config = dict(
    init='normal',
    init_std_qkv=0.0153,
    lr_head=0.00357,
    steps=9696,
)
Each number is 128 + 24 x the weight over its row's rms, rounded and kept within 0 to 255. Layers, rows and columns count from 0. Numbers have three digits each. The size before them is the row's rms in percent of the matrix's.

# up: layer 9 MLP up, 3072x768, rms 0.0337, rows 295-354, columns 672-719
# down: layer 9 MLP down (transposed), 3072x768, rms 0.108, rows 295-354, columns 672-719
up295 099:176125116175142103165113137129126105169124132132176148121153125130122102175101123142104128125108162088125166127133127143143144127104159163099103
down295 103:114129104114100160171107134128106143160142113186106123107115139137143162099137150106158098106117113133124111130163116131117102074127162169135117
up296 099:118163117106135134115143167118141167138105115134117183124151113169075102108097114154109126147126201133124162154140120158145136061102111143108126
down296 097:143188126143092101147168152127130117124132155133096161129096153127154134135120154108147127113111128139143125133132131154115191115135137137148138
up297 096:108144120089118136129132119061111146121091084173129135073132118160151122118121099136115137106145100110110109120128109115127089133146156133142086
down297 090:084146099151122146152111123100113158134125103143098149116140148109112092114127137137106098091154155106113172121140169081165162169132107111135141
up298 103:128139115079121156115129138157143136135167166113140160144142144186128112133111112115099119146113105162164083151135128142129135188156086120096171
down298 116:144134124127119132109120123121149152122103132137117147142106117130126115141143131174121122096147151182121130141117117119127135147095151107141127
up299 097:105076160134123130123105159164119192108132112126131089076151082162118126090167116148115120168109124174105128124152124158136096105140082117148139
down299 095:103129117173134156108113125164131065125128117135126112193163153137125138105132099136105100139130089179149104106107117132157120123182152162089121
up300 097:129151172116150110114095098150121120150138126121174091144131126098129127156154115113146083174119116115163139154124106165119095113110100153131137
down300 094:116146087140111142161116149151120105142109141123133205148140121104150111114135124113135153099118126119120136178103131136130129145118115138130162
up301 102:142111171148132145085105106114154099161125128109147097082132134121086102102111167160165127167125101177137142134087102131102115126140130146128156
down301 106:113126174119114153132115147119167083111116138120183109120158156148128112121152127157173159110124149124147142134142114088133064110180102105115134
up302 098:157127130074146135127154092122124108171095171133149155136139123116113135080117167132115146167124162113122110098119110128109118099126127182119136
down302 101:127088112171101120137100128144131114080154121143128187098080162135116136143129121189119120114122135101122140134186127106123128141181153112129134
up303 099:116148083120141084114108156125122114167136156117129152136149121157163153118150146170110120153090137102118143136133094127161108118103153126146116
down303 094:137127134091132143109128116117123087154131159164191113103142127093084121123107135216132140126140118121132134112109098128129131104173138098115157
up304 089:135125109144168120097094157095136142085092141113186117126118145117155155115112147128129137106122152152117148170148104128136112113161099073134132
down304 084:137166088110116163095112163140091187104117131131110096124125118167132111081156121124128136128159177122147099139129107150127152115149120121112146
up305 102:128120139160143132110155111112182131126157134139139123133107120121084124079126140123149152106111124120106113138097134147137145149100093129081097
down305 100:106127096136144132082081122104169090161118172115116096108124141096081099107153141136058121095122125122119113147117117098100133127137114128100131
up306 106:125155142111110138153155135123109178136162086166148097113120164107192093144117128143147152088122139105150120146119087164155164126092171176099145
down306 099:117080129171150141147162083134116116168133085134090123116146101133117158131144132161133113153121129163111092164150105152157115143100147151092139
up307 103:142121135139099137089130100138115129109097110099104139131143140140125122152168122127123091151087138112122105101108158132107153081112151138164133
down307 098:101102085147136117111157136137129114154095103136164120138100117129125071098093129123138119157163067142139116116189108143144105113154115106125095
up308 103:131110131131154069165128164123134124163124169136136155100130154143176114111167121137095131099127116161100145144077120118135108121144112140119102
down308 101:131157053131115116138146134111147119137131112140146113124097094072102158116138133116150118097107139103117146111084154097120118115089147173124148
up309 100:153097138151116112131145117092141138157142145163122142091142105091130120138169135127150113104112129171108149085166134125149126087151102094107128
down309 106:104115129126174130147193151159164129137109141111096143104146104118118149144148111140102117128088183159082118128127120151115122148131111126146134
up310 098:121129133156104134141072136125166106140126087129093150119133159105120174092153120107168090121141090100137130142140178161103076113131163118149126
down310 099:153117115150109161118107122136108153091136139113098131131113113151175138124144129125161154091074150155182165132122184126186111127162151117101103
up311 099:094120100134081133148155079150120172150117133164169201101141122125112096110116160158100125116121116139119113109101161114081110120143111159086163
down311 100:101096141135132126105104107131149142130092108163180171111116157133135126103113100080161152136092100111167110107167106170153100123103133118128129
up312 101:113123106125161144118121124146098153109107103141116175141100114171146130100145160107145112123139132111107096090126100108096111095142140141148142
down312 105:133104101139066102100121143164139162096132099142112174136096116167139092136107135136159155112163112114149124076138100153121135130113138149131114
up313 104:131088108142137096127122082157144165181124158121149089144114147137089138117138080131135130154118116162156127148121138140110126141151135144076111
down313 103:125134110157138153148126147154186130115097121112120125137147147165131113148146118121144093138157110097158126101122179134136132160096123101153151
up314 102:079117108149047184103126137128145125091149082130151147125139140142130177116123083135105112156121122092149161153124113134153156096087154113129152
down314 106:131151114183128127133093084138125173141103147123135151128132114142112117117147114102151187107109095155110115117112129152144111146178094162110149
up315 093:143120133123154115149128171102087106110077121150136140107177140146129115117109142128113105134192140185143137134113098092110124171164157136151181
down315 097:118151118107110109135099138126164092145113096124127094118087110120115127159084123120115131135130085136120097118143100120143107138071107119098103
up316 101:144133105120164088114147109105157126136121156082132133165140111138139133097169124098090146145153155139101146088133181093162141161098091138131116
down316 097:115143113151145103137123121141129141112138113089118136140128129139112156121121150109100103100128132080116162129120177116144142081110128124105145
up317 096:142160156118116133108083119114117123174114180132172167122114158126095106157098107132192112113110164124109157131159117129170130081104100106125101
down317 099:134136139112143158130109153129124125126176160144145130135145122144120158073146095174097100125115195153158158107133084125081112080124159159105132
up318 102:115116149110145068125108133133122146196122099146137088116175091139117098106144119123102145122116145094148126124081095192122160163117136158120158
down318 100:112124101124123159105104160141103144133149113154150115191108156110134160114125142157168123141117085112118145101155113136126134085125162102114103
up319 107:169118095113164129138097131164123158161165137216117126096134135165088097107153140131172135126146143101101126091158122126117137140136107125155100
down319 102:112106146095175091144084155133131084120114108110143130164145107133150111183098133101114138133150165114160116092109137142160145112107133098137153
up320 114:140093135094106134166126151130133124122136122115106113119111132111134113144115067119130137124097135098147126110145164148133116125117157160136147
down320 124:134125170162101214136157132112084110162098128086158120140146141119138120111134123156111081147118139094129117169150113117132111120101134122097100
up321 097:083157121136125132157116090085122107116131092104131160122111143128163117121141112137146134116094107093124170125131093106138140138092107130152159
down321 094:156139144103117126085145099091171137149156153131142089160174156160094098166124104142086137115118141138140136138114120128135164119122108122148108
up322 101:125130129098132155149097101086143203093075126135116136112160110161120131140124105143133135159195116131142151094060154108145127145122207172120169
down322 098:107122137150117139150114147153137138087108163150134163097113141140117140100137115147128168109118148131178130123140143122149149127140101145154140
up323 094:109130120150169114163120115129142134083136099142086129150146155139119131156103131137107084088157149126154131134108172190113122145161169170134129
down323 091:146150103098118079106144088131126136106120147163141130102054148143153132168079137155141179119145131141125116095146139141107099107132139141141112
up324 103:124160139123112145093139117119171128097128144137132119164075159111081166117106118111137111141154145141148166082090121121143123145113162100125107
down324 094:125099212074136109103163096125123135111155139128127088104109147105152064163186122113098107120177118152103095132110096107102137126127122116170131
up325 096:165141127133123126099116126128079120134116101093127142135132132127140137134152201138145127122133142111125108126136148118151185127090136117158104
down325 092:089106162122116129131153114123146158117134102157088145107157108113126135121128113155134109132135123161123101152140122187150126124142108112138150
up326 096:127126154108086119128114158062159097147116175119106137135175128134120119140146154111145123149138115135116136116141115095131109139107120161130068
down326 095:139118113102147140122130137142081116149168110089141096116154120104160118137093170121150098155141120094131137119136166115132127145114129106107134
up327 102:153161102115159104127128121129145114155149095122153144122178153121096133147095139106137142093166140089130134122082154137159097144127148100125146
down327 094:124115144127108092152172127061137144124143120102087147112060131109139147143119132094132148119119121148078138145156171101124106119159159131167143
up328 101:088100131108159163143086195137144125139100124121096158151126166104119137149126153142116080121126124142113144091133099149107109145135158112149128
down328 107:127158170093098170145140127131151165147163129075132131119135151102144096162140131159136119161118135118136179110112128136149124140090093143139132
up329 105:163137094078135106140124083134119091142162120117156169181141146158094123149135138125140157088140147135114131116095157124108152102103097087157186
down329 112:102101123080083165129127154135123140116105169122148102138048148114140179125113132106146132122142127108159162135158124152154138163142128110080165
up330 115:134178116105160105096150118104096128153142116076129164110184141110149133141111123153130124101128117151139139118148091117094114175124152132114105
down330 106:146133169107133126094108114109117128118148087140169109130120101091165114129114165137121116114155130128156128142142136092103089156125112091095127
up331 102:121129136157150085087119106144113178110131101127131135163113139104129074133167122141083106137139118112075129101121099133128125130138135143129105
down331 103:104168119112115138113157130130127153059118130125111120140154128101142153087150117097142135103169142136117114162149130156083094108126092162108104
up332 091:161099170126149105117177118145133150136078166163129113162092131105102107157119130140114152184141161125121198111078093152129181144157112125097149
down332 084:089128122116109152140091135142133125117142142122163144076147146070173110152115141142106139107120114125122132127113103118152124100144166118136118
up333 099:121121140148100161110126156154150169102097200122119101127132152169131147124081100152113135115120144124119084125141119141116124095159157136137143
down333 097:158102151135123158146109099117122126114172147140169135136115134130114136140129129107124125138159133129134172133148110163082085106110150138136147
up334 100:098123144153129101110132114103136105098110157107108144108124117108148108098138168128121173131132117116094135119154176170139126160103149139138130
down334 103:111130120157109133056128124144129115099087101107098082116110122138147148144123139099139154096152131111127144130100103116163134147100118110104150
up335 102:149117108090106118096140151134146087131106151174152118101139141122143148107127096125103125108095132104118118127124100112121120112160156107072113
down335 099:117108140142143111108127104123158170150153116114152144142138167109118107141126144145147157132167126138133130160115086121142098141089115119143079
up336 093:124127159107114116132106107126105128097116102137125124152117119132112114197150144070106153115131154120093114163091127111165083134133162131144148
down336 089:148132128150106146129104152125105146155139112138134134126157120075175136126079112093128166145086117126135128141100113175118127124147107145152151
up337 099:137170112139130184159163147131162125110161104143141135146155121101133135108125097116149116083149149108094058091099107099136112074087104122081134
down337 090:137132157133112139119139125117124118130144141131082141127099131118105119079128105097106138169127133131133111079124155123107147137166098147162093
up338 097:172106085135109143141152176162156120124139159104111145077159103114147113121154128118105167161123148116126164147164123167127103158123120093089155
down338 096:136141116099139135129146118128147133139137139154166153071110110128160150062104169171143180137137104135119123133136127143160132102149118097163109
up339 106:124140131150114129130119130135115097136075130080129130151154154126092092173091127078103089124159126142142144062092160178132122139132120103102108
down339 103:153125105145096101086174114141091149134115118135112137149197104131118116151144088126112144151144102125149133155134100163079126131116117119173135
up340 099:154072129165134183112128182130162105134135136117145115090099164154108111168117202127104165138151143147130125124099111146135149088138155128138128
down340 101:111137118118126161111125157118121165145091114121102125184159119125126122169125120120073125125130085148121141131149114116131155132156099136143130
up341 098:143160094092138148135174151124122121135109132166127088142095117135130153141138130173146147134168108098091167132126111106092131127104126133101119
down341 091:142076111131128116121138124166119129105178108120149138116138118182133150173074160122153115145102087108132124099155139089112115151160108107114125
up342 100:101092092131115104136115099092151083116130169143122161153099186133119151125092136163083129130114118137095128157093135144139144101088175113124111
down342 103:150159088137164117133136127127096179162185142122106138072135113094184114142112133092126128099127161129111095142121065145159117132164136133136141
up343 105:143102131131137111159102145139132127128100094126128124131144089150121096129130140123116131112097168121142176096152128102150104138150138103098103
down343 105:118114090162143141129100125093145105147144124128176096142126134136138106132118118111131121134109188153181142099131102139111129177163105118149101
up344 091:105129111120124136126111121141149117120143110136119104093100115152115135147159156119148119178096119131145135106130146113138123116130120114160144
down344 091:135144135126138110107115118145115163150151135126103136114159131143112131151152126126145129080075112119128185125127085137084168131137127110138119
up345 097:151136159147136108116107118110118145086169149155136179098130146106126125087131118111107129117112124139141115106157137102123117092145137116111112
down345 096:142171129150138084152110095117129110156079100079146128165098115080119137112142119127129137105137166111109103123108127139104134147172133116095116
up346 099:098122139118131130103122108122108103161106164130157124138138123099109136137140184157138140152148123142140118131118140156124141107087128144116098
down346 102:135166110120143165066139116111089171153138126128115171109156124138142098123128163111146147123106140110138114125145105133125147129132103144134157
up347 093:127140122123117125093082177113163130160125093112147072114092110167132109129125099144128114136143084119168144143128121138178133114142117098168158
down347 094:151127133116141161138084147175104179093105124148096144127100111110136106119113139133134111131127104119078135151106158167147124114138147125094126
up348 092:197155155181140100106131134168155151131129148125147145141111117097158113180138102104129115159097107139121126120198119136133127152121135126098160
down348 099:109153088131133130089070126144096139164127156136162121138105109146124121114121181155092153144108113146107100146137132107160180115117153111165138
up349 101:155134115131115105094151132125137107148141177145109136173131135101135131081111149134140140106127183152103110181102144124138113086151132127145134
down349 099:141125172113125102142114188096121152108141089139126119138172150118113076095106131087113095115127138111116171087135125143120121118121046141120154
up350 102:093133121137092142099109169153115130105140130138115166159118126121173145107144126136129120106104104087087105102156072143144146108111138133169106
down350 118:104144136143157140132137136104100086161130099140155141118144101125151109064137130113108106158124113121119147142146153118093135121109093182084173
up351 097:155120111135147164076082079100123132193066108152107144156140109143159129089115138150118147135112100100184123147093142132178122141078135104109150
down351 085:103140107097112148104100105130168136110125163156122129095100119083140143150150136102105128098140079135134157105101127119094122069151126169123107
up352 102:128144135158131116139129168167105097079164145099154135121130166091095162118131039102122130116136129118163151099178150146161091104109107117146131
down352 097:129174133138166065129133094130113135168146145158101117149170139145127102115120127113143120162124094122098084104124099117140150171150144084143137
up353 100:123103131120159090124080159164160070155131123104151084119126109104136157127134106131156146145117108133158172127097103118163154135162162134103104
down353 099:133134130115143119178123110134139170127124157109133150113084132120143108138105113109092112115145110116134115124117154166086141089114100157147138
up354 105:133127134117105126094104064115126132084126136141146098110159182106100080094110133121125161113098142156124129110156177136130126121145113122116111
down354 107:139129122110139119123093089157176146108141176132153099162147124138144154101141156144152129123065137111146142155135082153112129104131125125161116